Weights of a small transformer language model.
Training: a variant of SOAP for these matrices, 760M tokens, 2899 steps.
Each number is 128 + 24 x the weight over its row's rms, rounded and kept within 0 to 255. Layers, rows and columns count from 0. Numbers have three digits each. The size before them is the row's rms in percent of the matrix's.

# q: layer 5 attention query, 896x896, rms 0.029, rows 29-56,156-184,284-311,412-439,540-567,668-695,796-823, columns 0-55
# k: layer 5 attention key, 128x896, rms 0.0308, rows 28-55, columns 0-55
q156 100:125120143133139154142143084149145107133163130124186132142119118162112166123128116167113067133158144153135103133091114135159099126116158114185134118161142129088153150125
q284 102:168120130121120099084077105139117135111136124164156119134129146141117161144097123141150102141152125099186158081119169122147128124121145157144144145142100131083134166125
q412 101:134148121174131140124140130142161135117149123116130126098168136144143152112152142112128136120100100096148166130133086094141112086149122158184155143108138123043130163135
q540 103:117159140137124144140147137147114111142126146160129119144100136162146151111143118146128126112151130132145149117101117126178123146149153141122154088137112136133155131138
q668 101:100118103109114104180131146146108099125147143136145100117108085135131127097132153132120130137092130123140123132107139135172126144119146122131152145142127107107105124148
q796 071:108112122149136085147108109120170133111101123113115172112138128157129155097122140149104155086120086100115121122089117133122143139130148116163086162082151142115109136166
k28 081:174160176155133159133119111079162132142140108131107125147083122129092144134115148156142133115158112134158144118131116113106144135147146149154148138121128159153129174138
q29 102:140100125150129147112100099096121111067119138132181133102115094141154090137130095155130162120111114123155117167131110176152123120155067156147089176154142122117127107098
q157 095:129171132141132125140130118099114136143090110121165092139171136102091113111119103197143162126141116097125102127139174120124142135157102162169084159135129097084120120098
q285 099:131120088151169158094136137137156159113106137113152112105107143176132112146175122139107154106142087122172076100147136069137085092129105122124139146102154116094134141114
q413 101:136154115125124154157148126130159086082110151175149147133132122111101136131124092172125131117125174122109087133145147156101163140116097163167106124155156107161123095130
q541 109:144129124082119108141114156126144141105134125147168122167119107134108107153144110086105138111125110100123136141131141120161100137101130128117106112119096128111122147117
q669 100:120171125158130129157125142106096080089105087146157118153113136149091096132144141123147110123115143125124172098158111127151123137150078164139110159099124139088132144140
q797 090:156191136094094152094150089128117104111129152183114121123119159138134099153185092162126128142152116158152099143124119119110140142073100113125110133112149122132117110145
k29 095:130154137090166107147153151155131105156156126123140124123145116144146137139152112096134131138187140173125128141155141153133133135124146138169150154118131146165169107140
q30 102:071106136105102158122119140109173122121104085139095125093150163083125086144121162102145142133105143115123139128122125113117108140144114122097106115131133113085110126158
q158 094:122104113121087122107103116118116154158112140142144130132155118122124127161126147127152166125116120125117137141147112117119121121129118137114136109171060160125101117090
q286 103:082138150121112131104112122151135102128146085149138113151140132125154115129115151104121144139135175113116125127156105118124074116145158110131082147141113152178083144119
q414 103:131141099121112125139143142112125099104142119121109106116106125055152096105135127140139126077095151114096106152136135150110119143140153097143116134107110116125090176149
q542 097:124145134137134164124087120149157122126158126160144136116148148108196139126127150121128136171125143101136141160102141127172115135147102127074165092178148141142083145147
q670 103:118134148139137129139138087119160091105079128133118152085130148068142112129112160151113125121133156098169107103119202140116119145146142119133085096117128112138132121118
q798 097:119154115110135113173124135143068130159121184090122142093112125083125127138139152167106088130124172128108125148102108154107115111125126058124148157168129110152096114146
k30 102:142152123158111116113130115110127151130168111116138125086170125112120118114133130130104087129193122140152117118104168137134119138136121139108140132099120120103100129154
q31 098:117139145094153142099102125107117104121110101089137125139140116160114136072144190131147132168141161154150132136119159155126109101109152100151147080147159081134107103149
q159 094:084121133137172125129131120125128122102149182141101150124160127130143150160118185133137139119151145157128159101137110113139115139141146109172143152126128098136121135112
q287 097:124128125128131119103132150077142153128144157156135130134117112098098116180138112124126137145130129106139152116146139091176138085122119124174129149136147086080155113136
q415 101:115101113094122140125097152112109130113129121147118126135124094129105090181126124114141141084112113085130138103111142095164088135106166119174158194143130110130108119167
q543 092:153108140113123156128136108112087140103118140130124167113109130132100127149109165120119112121077128127133120087127159176117168128128112141130103159070119141113135115117
q671 097:123149123109167112096138130149129104153101131128114131129137137111140110127140121111109096142089149119138125139123132079164177091097167167136128131097102102106105136120
q799 105:084121134145121150107170144135155101135113158103130114140115116137139102150139133135133158114157154128157085083161134048123122150120128125113114180113147129142112089184
k31 110:121153149141101162124111106180078153113133135150163120164155119167150123145122109132105143150157163106121122103124097152147122123131137136139085132146120130100144095119
q32 088:195106128130137151162084127141128115141112124103130101127108175082130127109117144151109150184145095167132155112188127095120088155093152118108133161086159121098132125141
q160 078:149134149127122124116155108120118137111118123089159105155161110110108124128126088154118091116165131133106108103132112158169141105174124115099130093108116126119175119140
q288 081:138137112133117129125151166121122092173149115135145139138113103084123136125122081124133116145157090164111104096169114161154156113116104151174095115103115105132107061145
q416 088:131140156120147121173167130156146080101129144095159133170165116131101114121130084155107115131146175205137127139147118130148152138109093143123165137089157127099116162129
q544 085:094083076142065148151128123124105122166096159127124111128124166131126134124132131143174149095106102161104144118122160113150160142168091132123143092101159130087141156127
q672 082:108138166173107145143125109139099130119132116102136103150111117107092117121146095082118103165136148158130125078066119146114127115146119165099117158147157133136126119111
q800 114:127177130147110147148129146149126133090125128141128132123141126188120158085103119130116121165134163157117105133123132112147144135127110172101151151138147132105130128084
k32 125:101132139106139093115123121087165148110095113122115147107129122174091135129125104117113130159115127147149122107159129121072106149139152128114148144118122128147116142156
q33 093:125081138151137147129139164134132118117106120136102136102129110117097104085149119131130112120118126088120113145143146120123140114140125089120156153117139125169129099104
q161 092:132142153123174164163167125138120113091102103088122130109151120109108129132194162123149112115147167127119171119120168098146133123053143105152063131139119112146102150131
q289 084:119110158132131136143152134132130143158075135115137165108127124151151128136128125160122104145105138120084133154136090154155115111141126110167103155127131129114150147093
q417 106:152129137144124135129134084103118119112152165143103159092132124155099123118148111147137117114123113046120127139127172104124179133159161138107160130122146146141166111160
q545 088:124117117139071128152164132093139114100119113147138129092151149084137137130174115151143149123117156121134101132131130150183139092108105113083139149114086069141128153111
q673 088:091166128114114088142143162101113125155109097143180130128143080114103156072106148115107146156113114140095107172110154097132145146167107123131118134123135123148156133128
q801 100:119107129121127169136160136099113103135194130128131130089084124110126106107155095123117128145152132095110114167118167106134118111148150117140191124156142143159085125155
k33 106:144132097098139153113128120101148069185136139130107093125116138100079079132126085145069134136173085114092108100135153158105144152111130090110179113140168117148092131117
q34 094:103166142121138127131094115180135165162134145150172125148135128148118134133073117108169142114168126134124151123164093133113078145120148088128141144156111114107111124136
q162 089:119126168129099149107097116139106080102110122135113110125135129124152089096153085142129087132117079130128135137159159134103147132147093124099125073119142148142154134119
q290 091:149107113130152111121091133131116214143136149094122155161126157143184148140153144101093153103129131133167114113159126123131083110100113173131130118108122144121110144109
q418 099:139145131113152121118149119107152118114135127150115163116121118076104128102114090102128159122120146125099091132154166168100125132098143119122096125063106153187147113112
q546 092:151091154140175150086117139130122143169136138147139154140104123103115108133113174111135123086114128069101134084131136122129086133122107183123090118113113199126098146118
q674 090:124147126137099149153098144117110130161110119140153161151117154079080083122148132130107154119134170142086108130136114112145134085097153134149143107108104082158156121145
q802 102:133125097134097108127113108124154140130149148143119132100097129113122149076096096108101111146139161112140107130135185162124121142123127143142157163105095158127101132064
k34 113:150128087119148129177116120124174130181138149123114139118128141117122130121155130121131146152145108068151132124150148155062131118150137115132149164138147140108128106129
q35 090:138163104123134162063103148152136094148085164123075159144126142106129139130107118161172140138094119135098140120083137141102128133143121102167117126143139123113120152095
q163 081:131166106146122098141154092158155109157123112136166137143163137134115145079110120167132143095119104125139169129114139120153113119136128119070140120151131149135118138130
q291 084:145105113167162132143125117126130123138161129096168142124092076116155157156087125116171129149122101107157129108101133139131142149149176104117119110126136094120075122137
q419 092:191118072165162106106136161166119117113106152141080078137124134124099149137107161143199127132103123184158128124122151150088078086104145106152145125156182067131128127118
q547 085:156148131107095136095125126118162134126110122112086130116125126153158078122116103102135126124107127165159097139136121131123107114142155132125089154117145123137135115114
q675 085:102099148145153140125163114150143117151115110146099107133155143107142146138138098122139165087126151092136120138123107108147119081111182095121136108123180142127146135108
q803 109:117134109129165134083143127132113106097123100118128103159150134119144164160102157125113136138136158144130141128116152175117133101113121118127112130134139084145123150097
k35 122:153128112141200113118135158136141141135132117133133120097140114115126168177128088165157148152123142170108097117103159118091124101109090155146102137151128101157142189139
q36 089:163133124088175131125103119103122149100128111121120175148140139128139108122105137117145145111137085109131138127140130067119105114117092149184135147134122109089122112120
q164 079:123112147098169162158138113139111108130129122130172147116145123086133113116141095136128151107157112171191076070097106110123150086130106136132132122131133056139194099140
q292 081:106140085122132150167145104134140168146087148153150147110139112128133140171148132132137130146129118091150123154145133146116190154155143139107122124120135145139134137123
q420 092:182160122133185110145105135150149138133129129094141127181155138161119109144114123196146158086094175138171169078115121133107104123160113084098112175130139143115110117101
q548 084:128135145142155118128135161128094153120130121101094158112145095140123133135117130142140105154115094162131152148137142082111136121133181113156150130126137089126104098126
q676 084:093157139113132100148128148126100097164121127149088123136122095147145110167115124142155118145134118129106117135147166154116157108084123120115121179134134186152141118132
q804 107:137146141139171151139113113144091154130106135109128177127143163090142144128139120150141110110145179153147126107082144101101121149083102100158155148135105102122140104110
k36 121:129087117124131133129118126131094138141186111110109129113140155094181116151141139149084133121153164119150129135137114151132142118129128122119159131090141102085118156096
q37 097:131108107156121133139154067074147104084140152126112155127155129118099142098125088155115110115083149134108165154105102105119135126139152162160132128173110124109133106104
q165 089:152129134155127155143135099143131132142119124134044147127116166146090164149139166125120130142120120135117152123139136120145140142118159132082121151132144114170127130192
q293 100:127146139124143161077102132150125122126132145098150148123127156138138084133174103091104162121167098126107111106110113109126095109112129159133117118166118124091142128126
q421 106:135084138133167122088154131090149112114158115127089127094126156110098076181126123126120105176161137133148093146126130136124105136149124119133070146111151088127146160124
q549 094:158183103130134090139132120107142133149145139113118117105119099112109086124133143093125125131148148141115125110113077115137118116138131143143146148160077122135096134126
q677 097:114145103118137173138115093103113129126111154123162150147163171130068149135138124098165181101124087134138102110077085155123124096131131098135117125104137097103097095087
q805 106:137117123127121147126130090121164145142132121112124143150180173130116119156131143149120116155145113168134089155109126141140091137134158169151092107138144104147146126067
k37 114:148150167141136120125086112102168142142139127128141160132172161137149097180130147121142130122132114130143074092116137103166149148119102123121138142113116070149142145133
q38 087:090137165141163179117156135130172119114148157149168129160116090123112141096104131116174114093114112118126093118104107122126138131137050147074136142104142109128129150121
q166 077:144118118135150159109185155160111102157102123126156123145078135133097100135113102091103163124143127119155119112124130125141099135099133126127143165133108126173142080102
q294 081:132096107127144136125132103139136119119100129157142125134080176124100143153073107122126139083152101112147099104102153082099108110115111143066120122121139081141167125129
q422 086:106124112161130150136130104102150104157142123151201120160120159083123125095144101089138152119100133153109106156139164101124113128128125141135104125146143098145127141100
q550 081:137163142121123132124136107149097112093144121129136112111141128100095155166138123115156106116148122121149041132117157135126092105083124103115113160154116112108149135161
q678 083:149133143113127146114177123163114139164118124132169101099114132144137113090147131135128158129154113106149104157102109108108155146083119125148108094128174124121170175088
q806 091:136125151159108158158108153088122110130131131115114113145144159079107125114111152086113105112106126154128124107162140084134123150158095121139115116141084137151121111114
k38 099:105133147138150106153095134128143114132145150144121157143098122120140118121133143130129120157096122150147171116099081139124151093148088162153143103115123129178086117110
q39 086:170172155153139131174120116156095128161085124084115161115111112112139115134087119111121122162144146111125146095135122102159105125161113120136121116172112114109139144119
q167 077:133126175142085127121146132154122161158149123158104146104108110174125146156133170101106124164112137115125172126103163069089133154120116124139106113154107151155150161103
q295 080:121111144133150111108176121120098110110147116110150107091123114142107077157139112104140120139145117136169096106102167120093106105176106116101091100141060115106145187167
q423 081:161102137104137150086107076129097092128143102131115094138109172150145126127102116122109107190131137137150091161107136151099129179125124134119122124124122110124129096111
q551 089:125112161142119112118133134103099107129124139078165136137171137109162138089149139108150118134165106106152132136115133143185133090150141108116126181167103128145110138114
q679 081:097116109087121140135158117176134131099123111155133114130152127124137128145126138106130178153113121156116129099116123099120080106104094103164116140142108137143102157137
q807 094:150124127128159125118159095129112099120112117128127087139136135094186133143104081122122153157109142133174104153094125109126131128135105102129102157154141133148118143144
k39 107:107136112124111131142101100125130060171147093119156147132089112142178125168121082129127120169130117108131102122139132145109148143135104128115093123150159123154119154149
q40 083:131161111108104072173105134150130156116144141129128106122121124115151145095130144102168130126092115143161150071126126138089121148084159121150139145122103142129098114135
q168 076:142148142123147124162157125149119131091137124114165099106141112155147112125127105165158063154105158125086096153138139148084154117128131130132079102104118113128117130120
q296 075:154107126099160151128133116168088130164125109115128141142173059113068104125151146114148142142117132147135085118162122157125130111162150151155131152122138099156166165131
q424 093:166103101157138120133128107112151163110088189134113147113134169110134155137122123095131130130129142103163146179103086136104175123123105151083120105141123147168157128102
q552 080:136119131148151102171100144124121129146100133096079157125127134107136102121138096129137101130102109141118106147158123111140098146122115126084108111128125125132136136064
q680 074:089098126112132146138123113101117093122116158091127158144138111107122103103133122172111102108086120126110093139110137176113129154159113141095137100150143126109109105137
q808 124:158118157180118165112112122110123133096146166155138174111135145118111112126102100122123137130141158111158134135080071073146152089122081186110116119170165145120112112108
k40 141:162134122111100117116161157108147143071138140146114137141134148161086118119115110138102177159168174095163160120100131148143128117123107135169094092139164149100101108145
q41 091:135172151134109100102147113111126103106127162126106105166123131165167162139118122140110154081181142149131117130131111167139134142152076106096151121142151098102156127094
q169 084:080087110113104153125087125157125089142106148162141123116135173112128102136148112133096155159153104105158105124151166152093134124137128112106100148103136123127154125114
q297 080:126092106112111132103103098088104122114151153157126142067113155133135136148113137125132160140125161113137107126150152133118093138116137083154142126072160131113150112088
q425 092:108117174115107141138138088089082121163107159129151145132147131148145160162166167173165159116142107104169135093104129143106108109126120086140182105137117130134124114101
q553 084:139154117084081143147190110108123118125116135116111097173090155113098106132125116150120137102117070127158118099133161150154146107137121132105105078112124118122138137137
q681 088:129114134139127074120126109121146113124102145154182107117126140110172115109162108157136165133130129104175125160199086108131145125110105106148161123158133135143137160133
q809 117:122087154096124166143134094139134113135117194131169149144126128120159117138156119129166157163142132123157149145123149163173138112135110088127148133129155126109146091125
k41 131:112131151157120155124107143122117102117095148159147155148121105074101131134104177112138110146120126173157109088158173097156171152152122114120160104115132097127107139145
q42 086:088183121093106159107115143165142142177152129123130125116132137120115206160134132139082140124091138125132135136132129124128103138164156163130090126152124075110094125161
q170 076:161143128109098089134143116112138179156153155095132125149167138119109124165104142156112102110110137115099156125118137094170118125108132109100151155096096146169089159099
q298 076:193132159181108154131071134131113112113116128125140118151102160152147106139140139158108148139120127114105169118114107147126152167096149103132116102112112155116128147152
q426 088:083090129158115135109126118139182146109117120117070117084117118131095147135122113123155131146121071112115111159109136107149144146060121162134125090127179125137173124132
q554 079:143140143122097126127113161156131109146119108136086110119124103144142132150148111097112129115117142079092130156122137165171146123175149108126127101138145103161111127140
q682 079:123126126120128124180121094136158113122095118156122104118142090121139170126150150136132145094124145129142154170115162152127156141120153150123105097081167108151092126147
q810 120:095120146150127136125113123124171106101143096150115146116146129075114137107103096126179138128106103106130132165114123143148120138114139154110126171126217160137161151169
k42 138:139097152131126125132163171134149110156143144109167169139133170109111107115133130132153148138123099103155164127109131117095093139142170135172131127127123173114147173119
q43 082:155139130159117144116132088094129125076095127133126099102179112129090131101117069158144145179122139096109146134189147148102117119127190155162168130153164117162162151157
q171 072:147105123116151123107134122119125115109142121112126133168057124123135122099111132114131139172159205135126143139143136115166158139170144116114154104147130162155158131135
q299 077:177108177135121080143126082129108125108110128108117110092102112170132107123136143146150119082151155108148094091104128132163116146125131141116157102152141121098179176129
q427 079:141130135138153104110115144113150128121160161118082104157085072131137095124119130111137080160125074129138173156090122125134136134096132139125151161143078131117158151157
q555 079:103152175156137093142129102151129174157159135151138128105139101147150122146109158152128130129116154132142138105143097098149121126130148118110156141149175131138145140136
q683 079:122097105147107050119124125136079148110137144139115165111118117143114078134082116114147106169139141105107103157133142099121131142136124082113117126120135106103125109154
q811 079:154084152199110170096199107132139124116134127125101141147152108134144106105135127110123103097135136130114134118146117119147096170088151161126127176144116173107108127162
k43 079:136163125139141146130158092179165090150094125135142119098131113122070119134110116107147120110102130134124111101189134140148137130130124120114148132146150137116151128125
q44 090:076188159136116110116084163151117112165130106171167107171139097100121114151108127123140092126144145117124146141129134129081140096168073095141140109086139158121151167125
q172 080:128086126099132134123161125097113100124110143145109132127107112110118193120109139101096119146089127143173134119138102149135109115138160065126122137125106081159147119146
q300 081:142112119148098125105150143110094163128105135124103092140127158144144143119122106129092143118129163136136112148127109116152151117152118166098117102149113147127116134123
q428 093:100101140096112117116120140123080087115118113171158169142097127102132131143130089086136136100127172130135136163113122119118115174148122097156136120160111141152155115104
q556 079:137137110146149106115122129123113097157104123186104092111105122145137125116109117149095123116101146151120110121119128150099142142124145129104104152117085138131160132148
q684 085:142137130159086106142150133157080119105115108149156125150173110139110089138128121100158155113160104154128139104127142132209104122155153111150153082131146155132149145109
q812 120:172154147115121122113143169110144151089097136087163116109143143131156167165139115083109143130185119153122135125122152103161076171115086146139138125162135127170165145118
k44 135:072159099146099089118130163036133139131134150106159154123148150113126150108112088117146149113158145116088132150124147136132095153122151120139087115148139125170122106126
q45 083:110102122111088135134147141133100064111140142106075103137155159127109131155136111142133111114108153110137108102121124110081146124123065109138104085108161150147112151095
q173 076:124124111126141145100151124139092128146159151089137119106135110147131133105099180123142091121116150150105105097111154117107127095091127136138115122095124135145094141093
q301 083:101147147125142172119147125142140142154163143099138148145116140133100140080084127153101146166076132074166106133111099144142141165156141112119115086135125142181138167096
q429 089:157122157133140103161112169162158137094112088157123143090096150104085116096117095129158111166146104138137121162122128177139113109168181142135112125127159137147096080152
q557 082:118148108142078120079127065174159160111131122150124137085132122127119126108150169111134114111096126139123119149142127145103102126133164160092096153137136130170106122161
q685 082:120116132126091133140173215153130122136130099138094189128172130142169086176135121131142122146167148144127131178125133103155156151104141125117056131137128180149127124175
q813 121:150144132107118180122161121154184120128124088160151150138098141090131132133134129100128132160175113125148119123099156134161117094162150124155124132104143142162091116136
k45 138:130152163122103121101083095147121157092124145148122130117112148114077132142147145135173107101115112123125093119119165112138146084121145158143169099126096109100127120141
q46 083:093155130174109092098113131103133125143136132122126112152083123128110130105123121159167183123175166157154105088130159148149125103144116114134102149127148153096155132074
q174 081:067166091116105139108093189108138112132142112101164099110109082104161141112136125124146134135113133162126152092180140101150126121124153156141135163160117120129114152145
q302 083:128120119170089113093134180145174118146136104109137091105097116131100149109146104091137137146113110137108116128158118148132122098130108099077148133139125119122125137059
q430 090:127110144081144133090108118146150136179117127148160120124111171149151092080132107150170143135104123138144096136140104132160118141124110114129080167145153123135152101088
q558 086:151107092120157152109048137118185131095083131117139119137041104138125167090138129091112114093128118152112137115161092114087151150112121164138104131154104155082122114109
q686 082:132136146138125115106075148155118144131116109094173104117159159125142142157157109097125145122119094133167165130089101133126128118149130126133126134115145142120095127114
q814 111:159147159074118119122093132126138106165131104151135119108067126100159095100177092121140132150149128099131116144152115128132131181143093138135131109135171118155148121117
k46 126:110120104152116096129091108130125153126102153141132084133117145109140114123152099123124136139178116084143110157128182129128108150150139110109154131147115127123125151155
q47 086:143146118089115147129148114139166118094153145148111156158117115148119163097133160085125105120157133147108114103124115108088138145087103143128116131081120060115082092155
q175 075:178116093096106119097154124117131099078138144177135138112090147160185176116104134099091092099142116086162113129129100104085116131104125133155142090122129143121141152168
q303 078:122103101126132185076128124152139092083167168178133138120100137131115159116099171093157170095149135101143123105136135064145098136121112159132104108119133120127115130117
q431 087:151105148100144137161131122115152136094153127142138158169133140107117134082161164127090124082108114126135134140117128117085113138111103122146107146155130109143108126138
q559 081:158157096129154086139174095126093105084128097106091167129134135125125083129134174133157155094135132148144074143123146099101109158135123151157091143109178095121100136155
q687 081:128107136137113108110133116127111111161153109202155135122115158098106145080098116123105148143122131101114103125151107117138131106109124149175190113132101098149124119132
q815 097:116133122065091120114115144103121094136118098119127157125102128148112142089152145134099079112165126128098145123120129140109146114114153148161126121118123144139118111149
k47 113:126110119110110118133163095131173087161125123097122118107127116156147154147164081112097139127128139146104139166108119126107156108122089125166102148141133121161074112102
q48 079:167135120105126107147122073096116113093176132103116137103162092155145153120100108118139126134143085153118108134127147148156143148117182127093145138171070150122137150135
q176 113:152076184096119130142128107135089126112160126104146146157157164168134119135140169133103123129153087150188125124140138138154178157126086102152126139101117127159148139148
q304 122:116131123124141127119145107113066159137105125132154134158134135115155124112142125112135141076170102154141101061120142106145129140118098113104148145142111150149124116139
q432 090:146177155123122124062148143106069105160141164089123125151139125109131118112150164081106147143145142133131118109091132121091118108156108112127137113108090139139130151151
q560 104:127102153114102094117101093116096139081089105098145098149114133144171131146135150118139107113123132112141105097121108079135138156129117155130135134107124146135154136154
q688 148:118171142104102123137158115117071141129111148124159093142146136125136156145135161162125156174129129155080123111143100126149140133112121122134140116124083161152130126152
q816 028:173101138108155095131135161138142150098126163151097151126180138138121140128124116113136163162100114129150078102123133109124119137104125189117143117126114132100132138171
k48 057:118098110113130140145113104138106144092156091124088104111112133097112142137129104156131126079133118113157101108126132095124148112136153127154135172121081121144122132152
q49 085:108101081117116120155132088104113148100131117112130134121100149116129117142105078129109171131130160186094121111114191108136153092088171136089155110161081141149123112100
q177 109:123108103131149048107159097114123121131162138129158146115114120173141130117107157110099093149101147073127079137136108149151138165131137110152148134137069144173138156124
q305 118:125145117133127069105160089143128118134088094141135103090149098119107147119093096149123118138119093145115127105107128143165132161111124114083153133159114128174114117140
q433 104:137151132162125096115148116150106119129153134101149120129122125086100154106139124076095161111134165141073158135131129112100122135116133109098108132169094163138141117148
q561 094:117153115129098097106128083117097147074137124111087128105155153117113117117123120131130125159137149081118127128150139118149139136086107152135162121090155160135197141143
q689 130:105157113127127123141203083166069146141120175108144143144108135124136118143097148168163138166149084130081160115067121117150151142132138117109117133128118168164093146127
q817 036:087113136103123107106132103139131137136128088060176154113112089174125127145135159132134148125099145124147124104115138107117158130125171076092136134146127124095156131093
k49 071:124084120106128137118182172140144115118147183151111138131125138085114130137159118137122172173175151113155112122075134140128148147121113146150155084160171143082108137139
q50 086:138147126130125148128145109136133139152149160138125116127179136128111144080113088122137105102139139160080124161145128125133151122119114098067145105147115154140126144169
q178 106:149123128150152142132158132162149165117109138090150160084139144127127145100139079131122126145119143117087089100079161110159113110135126166119086146172118140143121159117
q306 108:145136143147141140147139117174122129156111138131083082100089123123159141196166132180125133134132136116114125154082118093150121108122100129160162137108128087131138167143
q434 105:094077125152152118131136080127088093114115161071119101128135100120115121124126132140110143124143114171083112115126119111130117130118149117097141114135108112158139120138
q562 114:114140094139132110143176102124152157134139125125087159115138124122138094140120124134126138162095118128107140143101141138165114122141180137120140124151154160135127132133
q690 130:141158121146148119116162172152132121089104136151120115121120116127104144113105114153098126147175143109130100147131144111153089147130169180092083132160120096143154173108
q818 039:129136107117146136116103114134117140117139120118164143112109156102164159109135148166161092100147123121155175067121142146175123138082153122150102191156130144129176147137
k50 051:122125124131123136107130150153151120124110148156103149120145127127101145087105097110122170177133147145152139101143121182143117149144166140084111160126166148093106107152
q51 096:130153159128141117130156121149128131106129086141187140126146110104139089158145112122121109124119110145148130133108140131113077139088125126139108166116114117059146149120
q179 122:136092161106100138142111156090087140099120124107126125131092122110103079121129131101127111073096129133102101131129113139151121129139111147138135075146133115102115116141
q307 122:143146128106110109100084144126123160119149112188149138121152162089117138137114141082103122129123132110175111135196078142142136137134201148112126124086095107111151149117
q435 099:146155149105118156149125152107115146143096093137073129110129161122119135115090167133170166152121133101145154155180124142106147145108131100116091118084122110105099140121
q563 102:143115118121126085157125184137105144093087097116128131121138142129158130087167124117149109107134121082100099176156129146142157136099161141149107055120130124138146142137
q691 140:137176119141099114126126183120093128102110106106158092117142097084191106114125145086121102140147165128093107129153109191152126138152167130108138105133123098114133124133
q819 043:141135110134140172123103109088150183109118159146087148151161122133129120112133147109111142118108147081118121164122140117136112141140131160144155137133132129118125110117
k51 061:174133113148153115156156166124106147119136162111112135145113122099131137090162168141112151157134133145152151126117155119139129141146133129154147105110134122121154135125
q52 084:132151157103115084098144087111173163130147099159138147121115119101157089157133149115120091125140150158140098153125136184122080134088129150140092094129136147116118124090
q180 120:108137154128145121144131137101080141130135118130165120161129103117148125098134094150084169121169144082087149112180157147156142143120160118135169103103113157151122143160
q308 111:138144136121138109106126106077118162089158110186169144155167069112096108077138133131102137119165105109137103147173148142194126118098130153099138131137148162137130110110
q436 097:104164133137101126138145112088120155173146111148176150106164093122118142109140097122075112117108167123141110121152113113122120135137104142146102138123116115140119120140
q564 103:155108141149144063146140087090138156121103140108122134128085131151138118083167117105117148088120100124086117109142145140124105141111174133126151066112134151131149115132
q692 119:104159155124128139136165141043122144122114111114194129133100097131148119093108138106121126147140112151090135106151111124162145134115123108118151135133134098158150145137
q820 038:102158116140151147126129123093142077125132113090116151123171102114092113123180143111072145152146134162102102147126146146117057123132173119129105160129149092155168134096
k52 049:125105116086082107131126072173190109119119112097124091114098170131109150165144149102122144106141135136134099104088107085092142159120139146112147141133083133122131095136
q53 100:155164127130153096142121137124108124087128165092111137134110108130134127112106107091103127158121134116128112120156123109157095129118115082116158109133119083137146117124
q181 123:132135121088113115102129129151120091128139121122125101137105137165130099146121152143122140117159118175131103138158121143149133149111100065127100128138139138121145131096
q309 124:105117117117109075175132174107135134163123165110153138163170128125106102107166168115143137087146140115146125103153110123119164148126146126119134123188115129149168144159
q437 099:162146133097068166100170141123063125133134137104152155132155093152107113136157153081139153167149153137165130096127132171154117135087125120138120146133126127175133093097
q565 114:138115125096120121106120160147093088183110139116105110116100103161173118135165157082126118131098151108137089056136119155138135130154116150102172132164131121166133123129
q693 133:115121153123076102156099146120103104094149142104150119139124109127097104148136175121104142118132121127120099096174135141159111177092156134172127088170124212104119124130
q821 034:133190151126108122109149137070110136130120146119112100140095081134112137141099123100148107122105157126140093183171123154138097138105154126153154213127130104147138131136
k53 051:158106153136088142153120112164122147154146098137130140113114130152185117132116154136165078113110117149136148121097125110117155102170106156113137097110094151163134159147
q54 100:141104109117115149142066127091120130121114096148123128139140121099079175136101133156167133125153125120100140092148119134164169132138130092125147172098138162189141078157
q182 123:127083127159115072114121137132098140154119137147101112124120126121124117137157078150125080124138135125177158124093168101182115068130095095140121130116075097126118124110
q310 127:106122127152156110174152072112122121115084159126089110074139132130136093151119112121092141088152160142151102113091139092167137145146125107100141165100104113113150123145
q438 121:144112122136123089113126106196130153148118101134147147106118116142190137114097112143143157144144145118104138137147096132146155142110103085126161113135132125165117115117
q566 116:103090133110149117159112116120120122145115120172139158142193110064088122151105095147100126089153192151104164102170133110126086126112110090101124137114118130106127112163
q694 130:114140157144120160117153134164161101098143155113143126147112103125118128106094127170142135119076157115125113130159149134143126084133137108143150137154106165100124155107
q822 048:146117096112152122113084122129096112086137140157127163093112156133141131113119127167187139146126134126142149138111124128131135088120139131147135122148142127133142129110
k54 066:093139143135120150113127081142144099093120136121140111107103120129107136142101128133103160117099148172132153132117094130097126168117125144152128117158136128163101138125
q55 113:110098131164161148084117146119169097148134169144113150149113144155123142134140105158123132127096140118134111148143125089080162142107129123094163139069116095126114120134
q183 120:149132129104161148110132140180130150121122184134127123123104130114135151127103081105133114123135147114128077155120116131099128110104118101138100152115155075120125095111
q311 123:118133151136129124123105079171136128147128125136106112170133149131130139123132082111102161108146146148152112105155111122112112111108110123125104153116116120105128133116
q439 121:113108179104112112127153085141165146147103138131134166140073154100140138150095121141127135127139116121099157166093109137131135095100121099149119138110131074136127093120
q567 136:114060122136136136087112126128171102171106124185140152122130113130136106097159140132127108140112118132139103150125124092138151129114122146096096151131125070135147130122
q695 139:137095096178148122117141114149167108127080131154103113129130157118140134129117092130134144130099144121151154149125150086106102164111153123132149141102173088118095120150
q823 045:109163110152112148135101085113068115110155148134133158158155161136122121122118097128154113124077135128139185111122152137103137157111116130162165123091174117144149129134
k55 059:129119114132106146142141130081155158124096136165108122109139105119124168118099117152141080140146133117131146102141123156131138102130131145082077134129113158116115112114
q56 085:087123084132120120118133183168161155152138108115146129119102104106142105166159107100163078133143144115150153113141103121129120148147123144150109162119139135161117119130
q184 117:092109127112170083133140149093145145132082152110165140148133103126165148153131114136112109141091092142108107101119130159126127133133119147135120126091118126150133103131